Weights of a small GPT-style language model, trained from scratch on English Wikipedia.
Size: 10 layers, width 256, vocabulary 1156, 5.9M parameters.
Architecture: rotary positions, no biases in attention or MLP.
Training: a variant of Muon for these matrices, 157M tokens, 4786 steps.
Each number is 500 + 50 x the weight over its row's rms, rounded and kept within 0 to 999. Layers, rows and columns count from 0. Numbers have three digits each. The size before them is the row's rms in percent of the matrix's.

# down: layer 7 MLP down (transposed), 512x256, rms 0.161, rows 165-199, columns 0-127
# gate: layer 7 MLP gate, 512x256, rms 0.0834, rows 166-200, columns 0-127
# up: layer 7 MLP up, 512x256, rms 0.0861, rows 166-200, columns 0-127
down165 105:515506500536559517405508500425471442593499501494523509469471540505427543349433491554551541425416434474492521518526516450538609489392490462515587554535458415559452578543496627497503436508432446527568487538529543568491463412494488501496485539549467538528585553471516560476534364460501592416491429537494536498496546535583441523480347510540440506436463423479384581533485485533410468419535
gate166 099:440469509591528481481478493500455525479464531576480490521561493607583504513461510481459524551558456489495608470582470375483496530527519558538506513548489432518453488433503482455637572473425526456472473438507618507473425566507505551414426527492448462544584593538548501520533558433456545514512477458418497481484496541399597470497454542533439553498539360602561519530552533516498531575583
up166 096:482431500501596446541567544468507496575453525562545500499530426568591503540569586411482411524516512513519484538554449457509546543542485478538494550542457492535496545499575570418557547447456460488404459466537593464429546590438578572439560481439468505485497593584423470499500553523429457603482493480415557496481506499509538486477505446462507453532505489513492494415533583454473499542528
down166 096:504526529494530493473605547364567465537480438451388570427426535450497473516558526535543543489519493555585453433492500506456579567512510455489424460510511547533504498409427492411519531506541553453534505389403531581592562510584456485568480413512501531479425405555470557538527475507496476619404463510532535489504578471548547500548511536398480417486492556597596517528568431589450521493502
gate167 106:500512534465413517473618393451503449485580502494514536418565446436500533488539444581500524438490563453514434537436566586520492579459526462463455525488540528507478548472560433504484603466528552484552458490502465531379565432528397484497464492508472471490521464484474506538358485604444404463542565489473559569410463526443461475514364462509495541508448520483466557516539496564497473587521
up167 107:506549479410505468488562480473540556496509463437473493490492497497596454503520562579474515578465499481554469579562525437426527552538566506456508539476505493432498484514462486498499530483518504513568496423527464491487432480597390416438602585410548433438455457532459417610550528510435457453538580591450525503475556483479460468511453541508471493517413503499528517508433490637426545518498
down167 105:542537388499485514444440471670441476468548500526552499456485541479472490511565414425503447519574577496525399493550499508572430521502467484524472512404494539423583416498543459515509492406471567489490437436478504492443580476461516499433515438482500504419422579561472528504376458490554490521491444455539495524461431572553523472503498563589417470529462484509523550497476492560518413505569
gate168 102:527429464549506466573449470505505536499548464509484496501549475540486501495533553494479534511493513493439498521515507460521511504486479460444566492452594542423504449466535594434383476673440476482468546433518549507477536507450517499521470573491455421481405474491575515518565499502553448526572455555503507494572577455508484487519568479524471495520507445586462551519428457452582520461462
up168 104:565416562531611477454520482457616509545510471523593567468555501407550500569563348423525496490558510537433571491464512425551501517549595538546480562491488518586666464512541439618489514501571580540507537488493424500495470450534528465533519519536422484502515440490428531502472484458522505480500493368509470540503587501480447499572460509469491493474590554523513475512489558548513536556476
down168 097:491472507528539499508507502555420569493505505555600535496549444459561552484464540545524471511434479545485477517474548503549494533489553538493520530412600527508460475516442490422511468530527597526476529434464560447498574503406544488547506534479505428441519479634532514450565416489511525558535393498489665486561473475530577536505596488641561564460592560387509526458543481548477590565481
gate169 100:533581564518555523464454577543475536532494487447460514485503525475525587490410455469480394500490582438409457491444471427490575422491568527508445462523458493521608483506582494496557530583517549493543486420578442467563554426459450508485452452424461487449514432450502542549560484491462496500621560560608516546465473556513476440521529529473474481569551413424509459542507473441537543517538
up169 103:427458529417485605460587495501403493512467499509458487429547504505486504493556556504492527390461495561497422462563520333548467446528467490444567478495574462417521515524532498608427468335497422490535440431452512444535466516501473460500493489453515529450406494514525517526516457496542440588471523486462566540488463487504562463503501559494599506463507504547544492423507471537513463514501
down169 100:428365497427506487474432462444449545537445550486447561522541494504540540451414490423421477436534546491425535460476492473469527548512554488486482554471551443434486563513436507531417539380451531550436508528417563494410521519535550495570449464503455464506463562499508441429589516529491513505606516542440484491528503445463456541524478590400501592548553531500516457455575572553489507524432
gate170 106:422437476526517544506536537501507538446434491523443489472504523493476436502431522446528484588516446558381570501479505521462546479390403575458528476574485587458535416451552500498521519608485530457537537529497403515540576528548544510409547470421516682464529438421448535434560467502603451531506537586486440482539432445478599523440478479548435469476471542538489478582465533499546503432530
up170 099:565566480507471492562548527452504433534516546580501419492494530489535411462537413539501460483535495503478542488540515485581567531511479557480517454519443567464486542424568532470542474521455425467525545518553424466498467494550394449519520554513580428501523443595542468444547497584422454499544475457465446479470539438455389503594511540478562474523533584448569536489546421605570516430459
down170 104:448388506555488516466514470490543537479458446512541464436546444511418493491407506437419465479539462521464534506471566469396453454521467441590405437459477549459488485438590620502458452506453497437594473501572430487495523487476527464558535371497442425516516447473495493491581465505528477582480577513485547462494501464480506463496500481368493515448496473542538518468528503514502499464524
gate171 098:464563504556546419477432459497454526430432568544564502472496562480548426530569512498399537517492545591570480444474455529509390480488443505463494577497483469458627535512456508485435572493503520455507414502521501516390614594473467627439468497501511504460495523545539513582493482494398424445505527572528419574578482467454486387586510450454553461598536471498516500471445518519425522491519
up171 103:530595548500580459512513475424401492447470476549534524462536512531556531483578580499477529504546557537465508446483481510563432427420550484498508469523516514436457474539563548544442545482453499463399555509488502533345433520528515575557412470515479489486564546557533537548515488508473545482499519468542532503566560484527461446576504466515502553565508453538416498514472488482485540539460
down171 091:495487442454459529458347523483463456431474555490470475446488460430511506494525518512532552512536508487480545572484577622542546482429455525539487520568626602553654464492462483496474487457482506470418572411446549529546613451518564545511392521499473496413515636533507475428582485544449550434505477514501515519512601445510526489427547518467492560465520495460526464541390589451514483500533
gate172 094:596481446550426523458490493551551526534592447479528483515513438422511526530518521535583487553596462491521415589491552416574564541519429414509511484505541456472464530502436493474529530406486488469483454480511524587570439429442477499456617524585475507519432471444474474491556486477591471524529552494493498541526419504512489454359525496566500471452509537487583451401534545501573504518532
up172 095:526555542493421575519499553476574477544475536514523515463452443470534517529489588456523413484541490510554471565457560485435449567553463495529424464480561517523428463524438556423462405521489533467444489545499549537448421489434449464470495472533507472482495610448523465537513484395550396487552561524353520511461394415511488480488538516424632432447485468484528359373511511550448495530501
down172 094:422570530496487552467474586488348478426491558428542484512560413498561455497536464520472525547493456475423446526482466433395450568575598428487449514540493406471510539533504484501507575405492530510397541488470544416547397528551429368473473507579516484544484548543512514447546543536539497505419524537497456443457532515536521592469534472502500461550519528549571520514546493507423470497488
gate173 099:621499435508517490501403505489615462576499486546525473425518545443512570426510436394435531459456563448464675428486468516506422483456504467454467496476436524584505540488549530501432523542527563574476468489558447505526495521509541551507466407498467494415557544562594463543507557480500481499500621471447523537519540441446473525455470394479480521554526452429539500484525438538550497424455
up173 097:541534483449485510496541384420478486492522433545508408490450419410511548540472518466490414516491641474444507582539421466480419520515570502502479463485504579519450538428433490484539467491435465515417501461477487477458500522575470464555451423501525500495440557535509403477532503568486600605608551483570488399524441474443520529587435554414481527468518487482471425482505616479479489457534
down173 096:507591582533449507554491492456447484478450601438506492444434467548521476509559491499487559425557478534511392525576562543410534490557461518570483512487452486552540498503456447496457469548545492467517528548531504520482497500459500478493468466517506468499530495574444421527370488530430618507559530540580577537454533595569620408515509529499512525483520518602436560477533497515529528487486
gate174 095:500482525505490446508502521547481541517574610529507542569436500494482430496489540538493547474470467505480527491531604575510510482513616545528576540449552488509376459409376464620459449465473487515451580576636481632520443420454522526483445519517447476541569500400588508524530499502512467442618489565463486503470445476533533481518398462558467524504515459469470452447478535492501472500431
up174 100:405488486468465471399491496533458500481463485538506488514507506517483441482527587551514531478509454523584361468440541490550478493401531557570491571540470535462493534526511417538523544396486457421478494543500500550466426519495545421493514458588459376582515508568587429489444458460530493528468531643485460466600467581507490491475535558570500602529454511395582479555520508415498474465535
down174 096:433563427507508443499552453468491524454458599537469512489483564541561507522473387480469506485460582469437453404541485474395494506472444446494488474489444492519591344497575502498448577415498460523545468541563586465404571504467498491477492515476484560565540438552480533495471600485605552484518493481445541588505461569508499493543425428531506524599546605583582494430536525513495467543471
gate175 097:483466617425530501541578529526495506504579544520516548434505486545528441499497506558592500431596553460422578552453520484400461467472598447447491455516459456508446522500512592514616642480479507448489434465522497505479523434473489498434468505484432549469592470461539498506500426472507519431523426551408447527537593556541515552497495484442539517544426478477560525508526504502502565608566
up175 103:475518665456525511521538583469470507542505591490556443475517529519513519561456548477520505462474453387415604487521421487460574546442494539528531476439478457489532564566557519517469494469407473449455548411553561479484577458486518415458542540452492543568529407470414410433594564424509449461501351478529432468472577485553427438422524498521550545492462541537542502551516528481532534511511
down175 103:433518450517402610510560454565424516578451501422508429569446502595506487506431516501508481546476559447479522560539423492610514486491519505549567592461479474538404516545468522499449513483479489413529425461494467550470566474484574510516521458485407549589517507453488497554533568493526540405557445434480468497502585529489524523503488562555590510480476412453482454559539510464474467431515
gate176 102:538481450496554446460487481530512606455521549527508547416518509508451557498446419429464523485502524448482601514403552458525535514461513459454424541539461476469578513471527488535446533536529489635543491565484482438534575407497537509526507553483422525536460481490461625486562521475455550569547484541437452540434556500490464520473493492548480483453509497505550469500502460445519424540500
up176 095:532522541547542523477502493521459484488379615556424557486480615496508469486580501459486439518481552506461412509538503484499489448519452545475396481477571498567531492484368490499577419491472579455431546531443413517542418574524530554493538439554527511472552495494567566528624533535540461458422394473594514491527446497444561430481466488519459578512462501506498491535489409506537604537532
down176 102:443531505528576421482435500519550455559556444437501520500495539447547516519525488536512485521439475492512464471507453489507596526523491379525535444594467535446526460500492393462534549420476416468503403413424599560523511521530482507492506482479502551519586438462495559453475442443466494323536518495576439443531599539552473462575560527518427519513510527401538469523491523501449542549519
gate177 084:525622533529544552494467577419503479530417573428546518467442451462483623502520472486535447480521576441499492609519502530523499491541464437531468538545532508488547338558563546572548383584549552503385533515558509557537483474557637527475516453469433489513524556483508461594491449550440539555532496516471502537548470508495463341540486474492556421487490437522466533408511492457489485452599
up177 088:473625561423596533477605431509531550558403570476414583545424507458474427554606477453497498531542538522525522465481500424422551534512622411529522524494532550495511516601461481469489490576481512495433455467525534565522530538477487507527505576553480409503514485486522490511494489485571512557396530511543488440589457506527536461522507439544477566484550474504572483568514515553483516469531
down177 091:593441616527444565453455556472558514425426447538561449547490483552466449579472424526484522418580450554525467464450515516611534539381487567512462439468500511567542488565522470496473584500531531501499495563474499561501502523434490461519539459427486488510542449489418538496570480524540552531552467515566485461492424450512572474495507610556456539505522506470437516479419439463535431539582
gate178 101:354547481458469454495561565508436492468491503534504448554512560508460506516529546423575575458456571404513422568552465489408548497479471522410469422459421528529423471473471511484570475467551491472433542480365473479457508488440551486472497454504497464482537589490451443471496550481539636551525512568479411544505545545575489436495512563451542491540533567552582455540596505511555554576466
up178 099:499574527527462524541529471529543475518551489423627490504461464655469413535518431545420543594494513429488520481426554525529420473470568426518470438436541506485581493584534486459478489435507489499493530515459494504468499404568555532463384487496401505553488620508570473509427531512574484464558520511578457533473552449463497432430540460413488518627540481491512554528498469455517558432584
down178 101:544583538584506519493479507455501523551507559540547603464539473482583451565507546436451543559509491601562468512542523482500505447494540514453500487470571529409520501473581543476474449478433468510450481563468478548501547505523509507510536510468403464498452554477500536617484484508505557478562484574518526487459502543506503460512425499488561498536357470474604472528441505473514473460502
gate179 098:429446607407398481506434471585510575465529417491433494479538469446465578462487483482496451619529448626581534523528480509497492528548496485493487460521492519505488497488495552443393520524467492521512531545520374536570491485410527477426551412396523621546530538498512517499551509449479453532478460521527528598557441475520521509506438518405496430407543497487483393474532498433457534487532
up179 099:501607488566555467574466581526434450436466498396492493448403523529484411469537475549430457476545471554405465512422505464512546556440475486472564498578492504488470516538533499612549478478448514504424398454499552488426477483559529454554449593573470525480566455420467579534541418557575451419514490534504486490395535476520437400494449541507525524563517510501516487487549576568582602458453
down179 102:595514491491581446432518498457538451482447540460569542644524507495495446577553431444488487471525442437584469482413563577561509484520576467494584454564424502481475435451467584635469556527434539481494501414451529442529508530454551460524484501514423537527489535493506426517484615482523557570488508481510556432485434460591487489497410556425513502533517482474443491556514577442509474447469
gate180 100:567489490528441442412512502563501495443485496462589476381437562611608433487448519534497507505530539433592375443615560564444430482516549535491484526484459468492452515501463470484534631476387511573419523459557467510499545407453420567475498515511540500521438468494409559518494447602489568584431532528521490433467550516374521482510527518508468519608582495498466435485511439576497523480555
up180 102:545492564465505563560517467520524481514512505524440449522530542503593551445447450436570495503465448463542525446522518410531517453533534563420509526533480548523512506542550557507559573527557612506498420495434435497515475482442513459467491574582489429545536580566483480447500499517505535527533449417535464529438483535463479489515444521454614447468534326470474500461539558514414574440587
down180 103:508523453470329418470512432475513411486507486557499483572571505497534480530527466490514508604444509571545483423518481530377461405555572494459454440480514532532474542484435507561584461496448487445540462499503583512476518467517544474489475511528430532514593587475499456453437536486522511535453554473561444532574540456504513561539398447482497575503477496466484503435464576492491603560450
gate181 106:568398655429430513547473380551436493552512570533563467416495380493489602514558526412544521505483553457494445430466548502527573462524559436537527425517488535499471450457524506492522573571568569416483503540573446493570519467450559514468468487477455601415552589499545484466548503497480515542529448470488557567517491486488455516531425490577446508542379509439507548498452498528535483477585
up181 095:456440487486539477575544461485467466552499536430479560580592557518549581513498549545525533386519545581524487472423464479461568533482559536506421517435500507467571394516445523505551522516500555523562508512479463491549401500422422435501459495345377508574401586482453454456588495472449508542495470567528520425554562594556489492490585521449478534569599472589546485505495450557468474562440
down181 098:441453448545558455571549427562511599476427495442461490543482492508502529421507624510466533461551493577556462434453498541498489407471517445483562557486471398491507465443486495543451439483491491514499509372491472539501506454470558517474541471503464579447536479525377557465500404523525517564422516487456489427430450463451513410463527499452498507563451494509457492610477502564417475546524
gate182 104:472448489484566432476425575479509520497533530499378525442533459622542523524536443494575448538507502430401519471541507497581425383585450481526507417526460433505458565535528476527499472552557459507505491431568489556536417495526583456409462498509444454602369492504530489578528582511495449575433445557499472487474527510521521480579458592485482492516532526480504425452452497420472439457483
up182 097:462485557474510489462525509480542423409548493535441392482555493484540452438436545568509448475542506549556492407505456562524503431550565455570535503620449527484432422505423456642568484488520418454483597528527489539449425459533509395508439580546464593527511419498552473492514484428485505425554526496499440515517488515510484542505493586481413542458423512447463503441536541452491519548469
down182 102:478538486443411484489592456499545473441451494479424442473527509566569552541415495553508508624539563502523431513547495522506457381538545407518498487506420539473430565475444459501497558480463492516512482497461444600441388509467453446541507419555442486426535438521493428481571593480417534480524564585474473467469518581569458542458525522434488499483390425510559475507448530410489483569445
gate183 101:492538592530541511429563451584546450531480453546438487476428423418512460470479532580502451482519499524519455471554536477531504407493472586462439504488526448486456490493429426442542483463413583524451540547511447529558465565488520467484511529462430412551476499554523473405552517519488618545482529492527508493473408481469492491534415641479479463551493458510515472490615494474547446481438
up183 104:516503466631585532574486411533466513562408469527491481548463558522499486559494440503361511511444480547433523477568471486508515452518560425552566552416533460562465407572506477489533537436433481524513526533553476514553481576476511447466427490460401438503420481494489552500548580525538561429535447537469556529423467366421516505462463567571510442523432514570517492409513394488461558450406
down183 103:427469340455562510576412555616544449499490530514505508515466485463471521454500506559386551454435501531527451448477544540475445612448551512525594539544431449576466481608521495368603567484457570496419525553509567566576415496525463491507502487475531370550544429456545569487529454475523400546500582456527500481488474540479508514492431621587570521502469500533496492542553393534409414480416
gate184 099:458562410532494467479575516627597538520492454536485432501522392499535524470377546467518498552501526454509497513478518512509507471595505518537513547490494408485572486458501488533538437437586562557509557479608425496496467501448511503492518532507420481515457492564598565539557414500496491428558463502477518572652489518441527525457422566527600428559508478480569463489553462459477567480526
up184 092:397464406452486412508426501487517455460545439487518509490446548471466489489531514451517499470439484568544324482503413490417516558479464468515502468408424497451496451484447503563571471537549556513435483546498545441510621515438512544445510504462461520448474572442540489485429557576540433470462545389497445514555433481581432491546568594466505498531447509500449396550428539510559538498526
down184 096:438422542449462491490505514518464518618580493538359523420477466417532442455530467570548444528498545500506414516447509491498596512514463446492460511479536496479444439504430528533468534486538530547588546467428523607538581442459513439509411560447504452530515596477450433524593529566504459466457541547460488474479436492500592541476418487515587437444515445457513460519568505475493441656469
gate185 104:496538485449551491483664526448472514466536478444510449446490503517465427505442506509556524506508582525523449519635498496470480450503464554445455455467507529568474515461477556468448509480540504499535550530460484512537451433471479518538501632482528425495446503475408410458589521505528509464451510521512498518507502509409421492512489572523515512534598474524534434520590477572328561570471
up185 103:419418436541559434480450547450460456485524556426453562516567526423448518622515439570534569401479570398444552516478554524503566544569460499450560499455498492455495459494535445438500461560424483502525470526487556477490554515496447464481506470425484547479619451561547458485502524507512521414513538499457460545478540473550545463556553511575522535496453509516498542470553480481576517515546
down185 104:563473382521439544631539540560452514414514474471488539546496439506493531492572479592511483449497533529511529408509551451438495495531528486549522498516517447540504406423456447484449452430369507535445533423491535495508304500474421513482510511413486457538536543571597499469398591511457625532501403523501510464504467492446446514530609577473462532498496545534450481419450434592466498434518
gate186 103:473535411472489547420502568458541482457544518569490478465510497584466540495461476452506539481538538594475461602411461535554489381546485537416542521434623434472412513448489537567479475473484469480517478479589547502518491510492533509529465492551505495466454412458553498480516438450577498531525480422462448504405610599517497484494517503407589570446554414517394442446413492508517498475553
up186 104:537492518585487460452603571527554555514509440486495487484587480419533475548551526522588465498524537455471481508525649414541507498475506496551473595456412568442459565456455539455497418572493424550500538534548523549479510558521441452565529509515469575483574430522451470573499519537472318577466523453442491518484477503506454520426503540488486503535445531495510561523426467435575403478551
down186 098:516504463524423544569474508508553590534570554493502514510433484537538526481556512546472560513586609507425540528506462407482469514515392542503458584476541637502486485436456516458487504459432379525602581578503419590488707527480455487430506663444458430496410540431514540550485481500548529444495471486510482523585508564570472567505462557537526542510429459525526538581455544425503439423481
gate187 104:556477451527548434515570579547468581522510531442513451483464567477516557557502522547535517492501528552450471416511393462485498481457477415525547623470549446541505465481457497519534554467503395429419479500443497530527522452486492647453455510515486484530557493425537551466624456483475524512489518526447396501479500411404579474504458536532480430470505582573505440550609404577489507562419
up187 104:514529451503567499497455511524504525402419556550419446566487514510373474479373608520514517502450464429530478443544504544474468507562513490449435463518499489441465468414395469499560506489498518480428549421565439526499501555431528510551523368529529516442575377484493460498417541588485532471462380557487475450513475470386520437465533525436448481549511500485548571456537446501385387447549
down187 103:512502489452542501417514380485584501482416535521480444436453464595489507468480557485464489524489545550450512412486465543401515543524500594439529387522488408422360503573428513540516421506521452447487519461480520503426382555509554550471594549478612473560515476455469560449499363486506522541481573577536431537536438471393486495555482529512407517538457382519561538514559557510470494451524
gate188 097:520497530519423433452460564464511482483634472463487564406454541501529466508506498477556443465511450447509597436454586476446573488470561494445413515447409446511496503522466548440546548522575526539595505515564475507494602509517585476359510465455424503455563462436535485604514480538528463442533532419555511344486545403484528558541510538525500532503501462462526502482504524446583567536505
up188 104:502478517508477416418524476519496452537554534465593558332545455430483528449452459525544442548528419543467523433531480484486592450514482444505463488477494559519575499520474412412520506549520482451434577518438508473528381391443496495513522404488430484493449422548413396403568462581493578527483445459415538440448544496547527539417493518578563510528478483467508534493485553519519519473477
down188 105:563493551490478488605427524532494462515605620546528542327501508362558558516499421521387504435559432465468568494480541528560588502561513446521466525554492575543486462564513506451419518520389588475504555457493482452518438500495542523492547522525405443432403550511482465559506462499506553473495525477470558514535554511500527435483512556562459558480586485464539576452441551437591485461500
gate189 100:567590538528512503496446533499461503501517531464567399533506569476399414505455571498507524566560502513480504461454539486530492464490480534455493528461605512472504427500518508444391427481558498601489451495411511510606484441428459482482425611420483489516529498464436496641503550456491625517536492482473515461522497528439509408469462487488505529449482458509559472568433563531418503504472
up189 098:558501484512513604513496462582525521411460452454575545526511486427593487549461484550451535533527539467512514418487555530535446496489450536493524482467466400476607558394450569626526565485529619441506544562543497460448505523535512565474536448439565603493525539490488500490457510541406500528476513495486459490582522508485507531433489520475517511563492530476476475484569485520558559509485
down189 102:508530481499498510489487493508526529564517516514532449516537491475555449525605570557521470456481521566577541509528480578548586494581437428512503520555489515452519339462567543397360538464488488488482475535476548479543531513506491477429430544422615458463477451312512540392508477544516617589442537507453603522536522474552531524426493421520518497486537473482463468493496443449565423497438
gate190 100:515511554518421531502456526402538599529541503477471537482587536432566597573429503485545456533473520538477526421522425489542511510485532515438445535444567528595462525499567473456461615546529477524465475520462572501421504575482391532456534473500489458547561539479559542466504459502506564482489507527468462513531603454568432502473481475609558516387602606501512556468509495538530514473455
up190 104:517469556534432453521491546433496547481513455497536472504428449491527570509518482537533548436483446428545430518534617519575458527531382436468535570439543445492478453447474552487411457454478570566504486540522508517502452517373486560628490519412556505531558457541447487468404496518459560418498392489493454546473498534555527507536598518404556483463461485598450587425552513433491395507540
down190 097:537534468565415513510435512555485510464543421531491541461506590479428412529558518497426489442534579506542557467474580500493541452438412482556472523474468505454468461410499539553558484489507437501450500529444537470464552540487498547561435475486500533557440477545555442548476410542500376548452411558390483523478464425495568482598442421465501560573532479464440480511451397420555501495455
gate191 099:587558521496528473393470457568414529597465427481496540427431556430553458531535493506556514463501387475614445433573506496475461471525565530439457497434571549561497556469533520567500508527524525448476522585449471566484537508486471457429423512546513535476507546557524488536494483446548487543565485490526608531526560476477515551599445567436533419530490455555493546527613497516570514481480
up191 099:529507470464462500406541483454450502537531398557494503440496459421478435532466459505492446507501413378524491427464490468452528448441480524481494516533507523487527492525541453512495559475502514514507463439483501509389477552493473519432514491452482482508433489449507537518536589456532476401479503413553610545515402581500577490464582546406519487498492581420426569466509535466500471439386
down191 101:386523495404557478520476493481571490514479501561526442469501586464441570451546505473447541473442586447496508429603480470497490416485508464522565435484503516431564495493514505468443479468438524483430507527437563446474490431502506490492483484451499509585463410397468416495520484572597417424483514430624400483594523466489510395470443529518559359395427405475596474488561481614472472526469
gate192 104:494505442473491526462554534429410555501494529463541453500531454586513526495518520547530512478424401417497586490522502487558549493531507591480463510464522500460503558422534516474512534489536543426545604465524413464520544558541589484491476500475555486549486511502546563570494566483532555549462501473535548490419477523490493502502452574556474488454457525565571518397455416575517495521480
up192 100:474450451404498552452526582496473495385476451406456433526522581494460558459494569508562462451453537451548562519466523536475468544608466564541445483471447449478521522574548460468512540520526545498571505484475485511549482445523509458502492462493554447449547608472498428510489347505538514510505512564513424556512529464420512524449580517488485402503458402598527509456410509577431526394493
down192 101:530455505558477477533491480537537490626314476580530560573597561486439492418510499451541504459445487419498426548523555521565484469480595453480522568477450506553499499518474610576518522530418604471464536440460489502484420569502452486483527493403473480536503497524527448493538504489465531579624515461492479461462504468560436469478546505502578475572384499534539536527535512481549421571456
gate193 098:417515526453452464456535499492447430452572466421553535510608410542477497495416504433449456514515541585502607487435443595604565525529488601442555461550458442489388591561536520451480505572472579505553500507506626434561445472496544456469462441552558419484501501472538489532504472453594593541492473542556526549539550479447426507409594494494551447555522513482520420429594532546479409522575
up193 099:574477506550514527569472469402517530518523577528479581496581475507657465547541476610529534456491460551497425600531446558548500493517557573360535472489515451535506488478498453496562576506470548565451561514469525503499525451558490461464492494442537492549552434466433508545411502515420565458494474450473463521424499502443498470456512524454542544475469615449566489449488537481498424507519
down193 102:443491419520585559488480588480519522521559501528510513467476587552553526565564458539498576494529510560441546450426475578495537476478492470490532536488554478537554438531504505496505495526419562513616574448545581519534549481497512525473546479409462560485416587583429431517567563537604473471537441542606388577437520448434506509434442525527545517572512592403562447456460682529391516513510
gate194 100:472431515541514500561490579507574541559547459512463518466438498590503507526419487496547495478486570450541463458441477551415493417480445529448486516506522506461448486415517491639420452498585499450549552511552532440502539495508521498488486473576553521546432509459460585443514569543537452531470507533545493517489432478455514490407531428560502443584551503525570410474451438535507437498514
up194 101:543497531484553500496399501611467533528554534516552566602493474531501541537507432423394520517499526493457502461489624500498461543454401417537585578542531551511397537494522503587509480551501418559543589514490511471428437510430478507417403475484559486551543536452484548430474511501530461544480466590511457536530461458477608562444501450472520464516497467493499463504404457529573540455470
down194 097:522559484456541532524492533491487469532565509504452546553527560486479611591530594490524469554564543398514471511554534556425526538535431466502554572503515450518566479454547471581514546505541464551461418568507463498441430425441465480526471438494382545547612591472503501458534550570498520401458502628429580400495526534492483557514450473405467506439410551486505523489415391588490535506529
gate195 088:597448463468559531491485515455415462568498509540606493521493499479484481456478464461465478448495491449458565409510598468543463440554584475495437433485517562543456543515478550584461586543489492494441618457504535512548432477502473545410521493478556470541484566501497460460449451511617507535552570519543574451516455564581549580530475555436430526498511380519572457481535366570481512520519
up195 091:530550561419423418513472495479518479497523544477520504430545498448486518514579467541525484605456497481456426505607520573518453546494512522516499521489505585497529493443469572656540497429557503491418537546458495635491470491501472468500485490544467453505537500522490553474458510418436509440452405452516480491469534547428484503489546502496542512537471535492559508519588474551431468503507
down195 094:503489491584397637510483499493437351582534416437549447514520560489551477576521469439536493455496440470586444541465459510554509549527488588475595460513548549482467456524538522504453385525492436460536488427532450393518362433510515481546437595523516588467567506447499475603453536437498500415492523514472409526554437508516453374488486469536452432470417433438477579587453497507484541554519
gate196 094:402542518571501503654407472476477541547573533553534427463491628554542419507546464492484473476494542605411515509498424531483534490476510551474424573388524426530542427511508548493543490462510482461438492511400543518493497496508466490489525413443491547415463441544467509465509453530439569505496468447533603527467489531497544482474472506560588542479507442484485505384403512487490558464445
up196 096:474459517552528430478436505468563547495405460475458471470440579533504475556463456402444444437467545451554510510516436495384545556489554525449542508442433487502532430418542516435595469539549510569493378515509493567480536576442482483556460514389518521414497413488380528464495522487530481445564492416433424550450560509531533482528497473533510507483409532554524475518533475606562476504568
down196 101:441519516621464510466512516456424529414410533494563458507548519488495533432438422490466558455574492535513439509546527564481519471528551516520591480501541550464501509468548576507521502414442497562539448413587465610447443454505540476477499460447402568434519389447502522547505577466577559550506442490536575559447539424423440521625440455445484525449586435519539611546468485514491456480484
gate197 107:539496482525469507466467448578455448522523467525491558427514621511591556529491572468461505532552497474479455570502443475513485466495529502470534546482492600564578519467501594519499598578570477479476505522532566550449553490419554538540545507591524450493515551437523406502485451445486519547615480437494507449381506497465534535488433555467580460525491502459446510446568537551493510418543
up197 104:518447542433433555480479566513600395465519561495530573518530542461526592531443525490579532486476415522519548574508530438541473528503580475517516529495473503509518464506591552481554540484482550553473462527539534574452526524538526530603515579514506410495582465386550491506504470527512550541433487423468593459471548523394514587501529353482625478526507542527566550533603524542479472460409
down197 097:476440459504481546461581596477526502538511579533511490509473563548484464537522471479416519484506468499414467531501444443442474597541504432450524494501482444600488430491528611579531501484525509584520510518577509478563370558474516529507464436520441471533599520530517508533605406457514383548517568518487480464513544454408478563570426555543466429541467442446614483450548497605445401466498
gate198 107:560498489490497509448542525487424455526480439521439458522608540545610390520571477431555562497522469572476590556471497568438463517528504472462538469545493480531503565496452455451469496509541428383411549572537539560557449453434482497485522467440547570570466488452502560368499544587557463550454497489478453505468468465549518550570505466440563440421588470509557510466463438547523454462525
up198 102:509512504487499573598498462561544449380528425521485502453527487494458555491471464493563472454380561538447430556458469445476454477448387545624459549508476445494412541552549529588399425500512433518579513499489499390416545466495473509499518462478404496475428505545511410429455534489496492518466451587514415533549457462453406536456496555489555592484452582491362533543562484430526473488476
down198 102:531526475574462479493550535515425440403498486474536542430523538541561392510515483410590455529430528419468585484516493492524501517531460496456487519418518512514402574478525558521490412493449433505469527524562494471465361476521587501455450383579492574473504426534519564476446524489524536529466538527518492548546498462486605513547490505478522490435498488537587467469494498546639486519609
gate199 106:523524522584543497404548524506503428575531470411530617572392527452540468482426542538549539474472503534478545466464531524402391604505510413522472427525529492561468489530455474489456449497500426471527465487433524427446497390571517507466461471507480460494502509492565520428423519485646456514556509535441523542543513469517406491544498377462550490581517535553476501528548512483474470424506
up199 103:525595540498495600471461458593445461510539513482526517429489514511434536523447525520456520563390491532431493540510484508593612527498484516479523412563514502436435461474574514550552546458442488464477544383455523471401541615538471378522504466528466543484455519465447573535483374438529473524489433543568531563494453567515471527382442532496448481572546493506454595477521552461497456561448
down199 103:461468455445468516450539516519528590419451462489486541532452442541491560435550517518580421532477433480447517442430507495423404496498398472483468572553524503467611554481500468471560547432555442440472450397509475495482491545452531579445514595518489545621523478533492525485601392603547502454446474524441420529535506537518611523542534522472522506536548544503464467550466462480509448524422
gate200 096:414459457536518524487458490464518500549454536411501418476499451472508397542445451533457427379549472536416454524501452473469460437493511469543510513448491444542465476513501465492471458558540406425481519375602408447506547410432477587450487495518437484460338455519550568541474536515560464533489515481503430425473581459459421591492439480498519395542450501443505510461521503568529491535445
up200 097:609436489532424507503574529456494492568538372569467559544467407430574524509510477462468506549469505363585449512445559426502471468471518464433567437552484480462431509479435486441477503426535528477455475445552566465602555457506397479502493567475461553532516528499517522555442524472445516520442441392523530524512399411471390440486480469501514505391447464518508479533571563474463555532515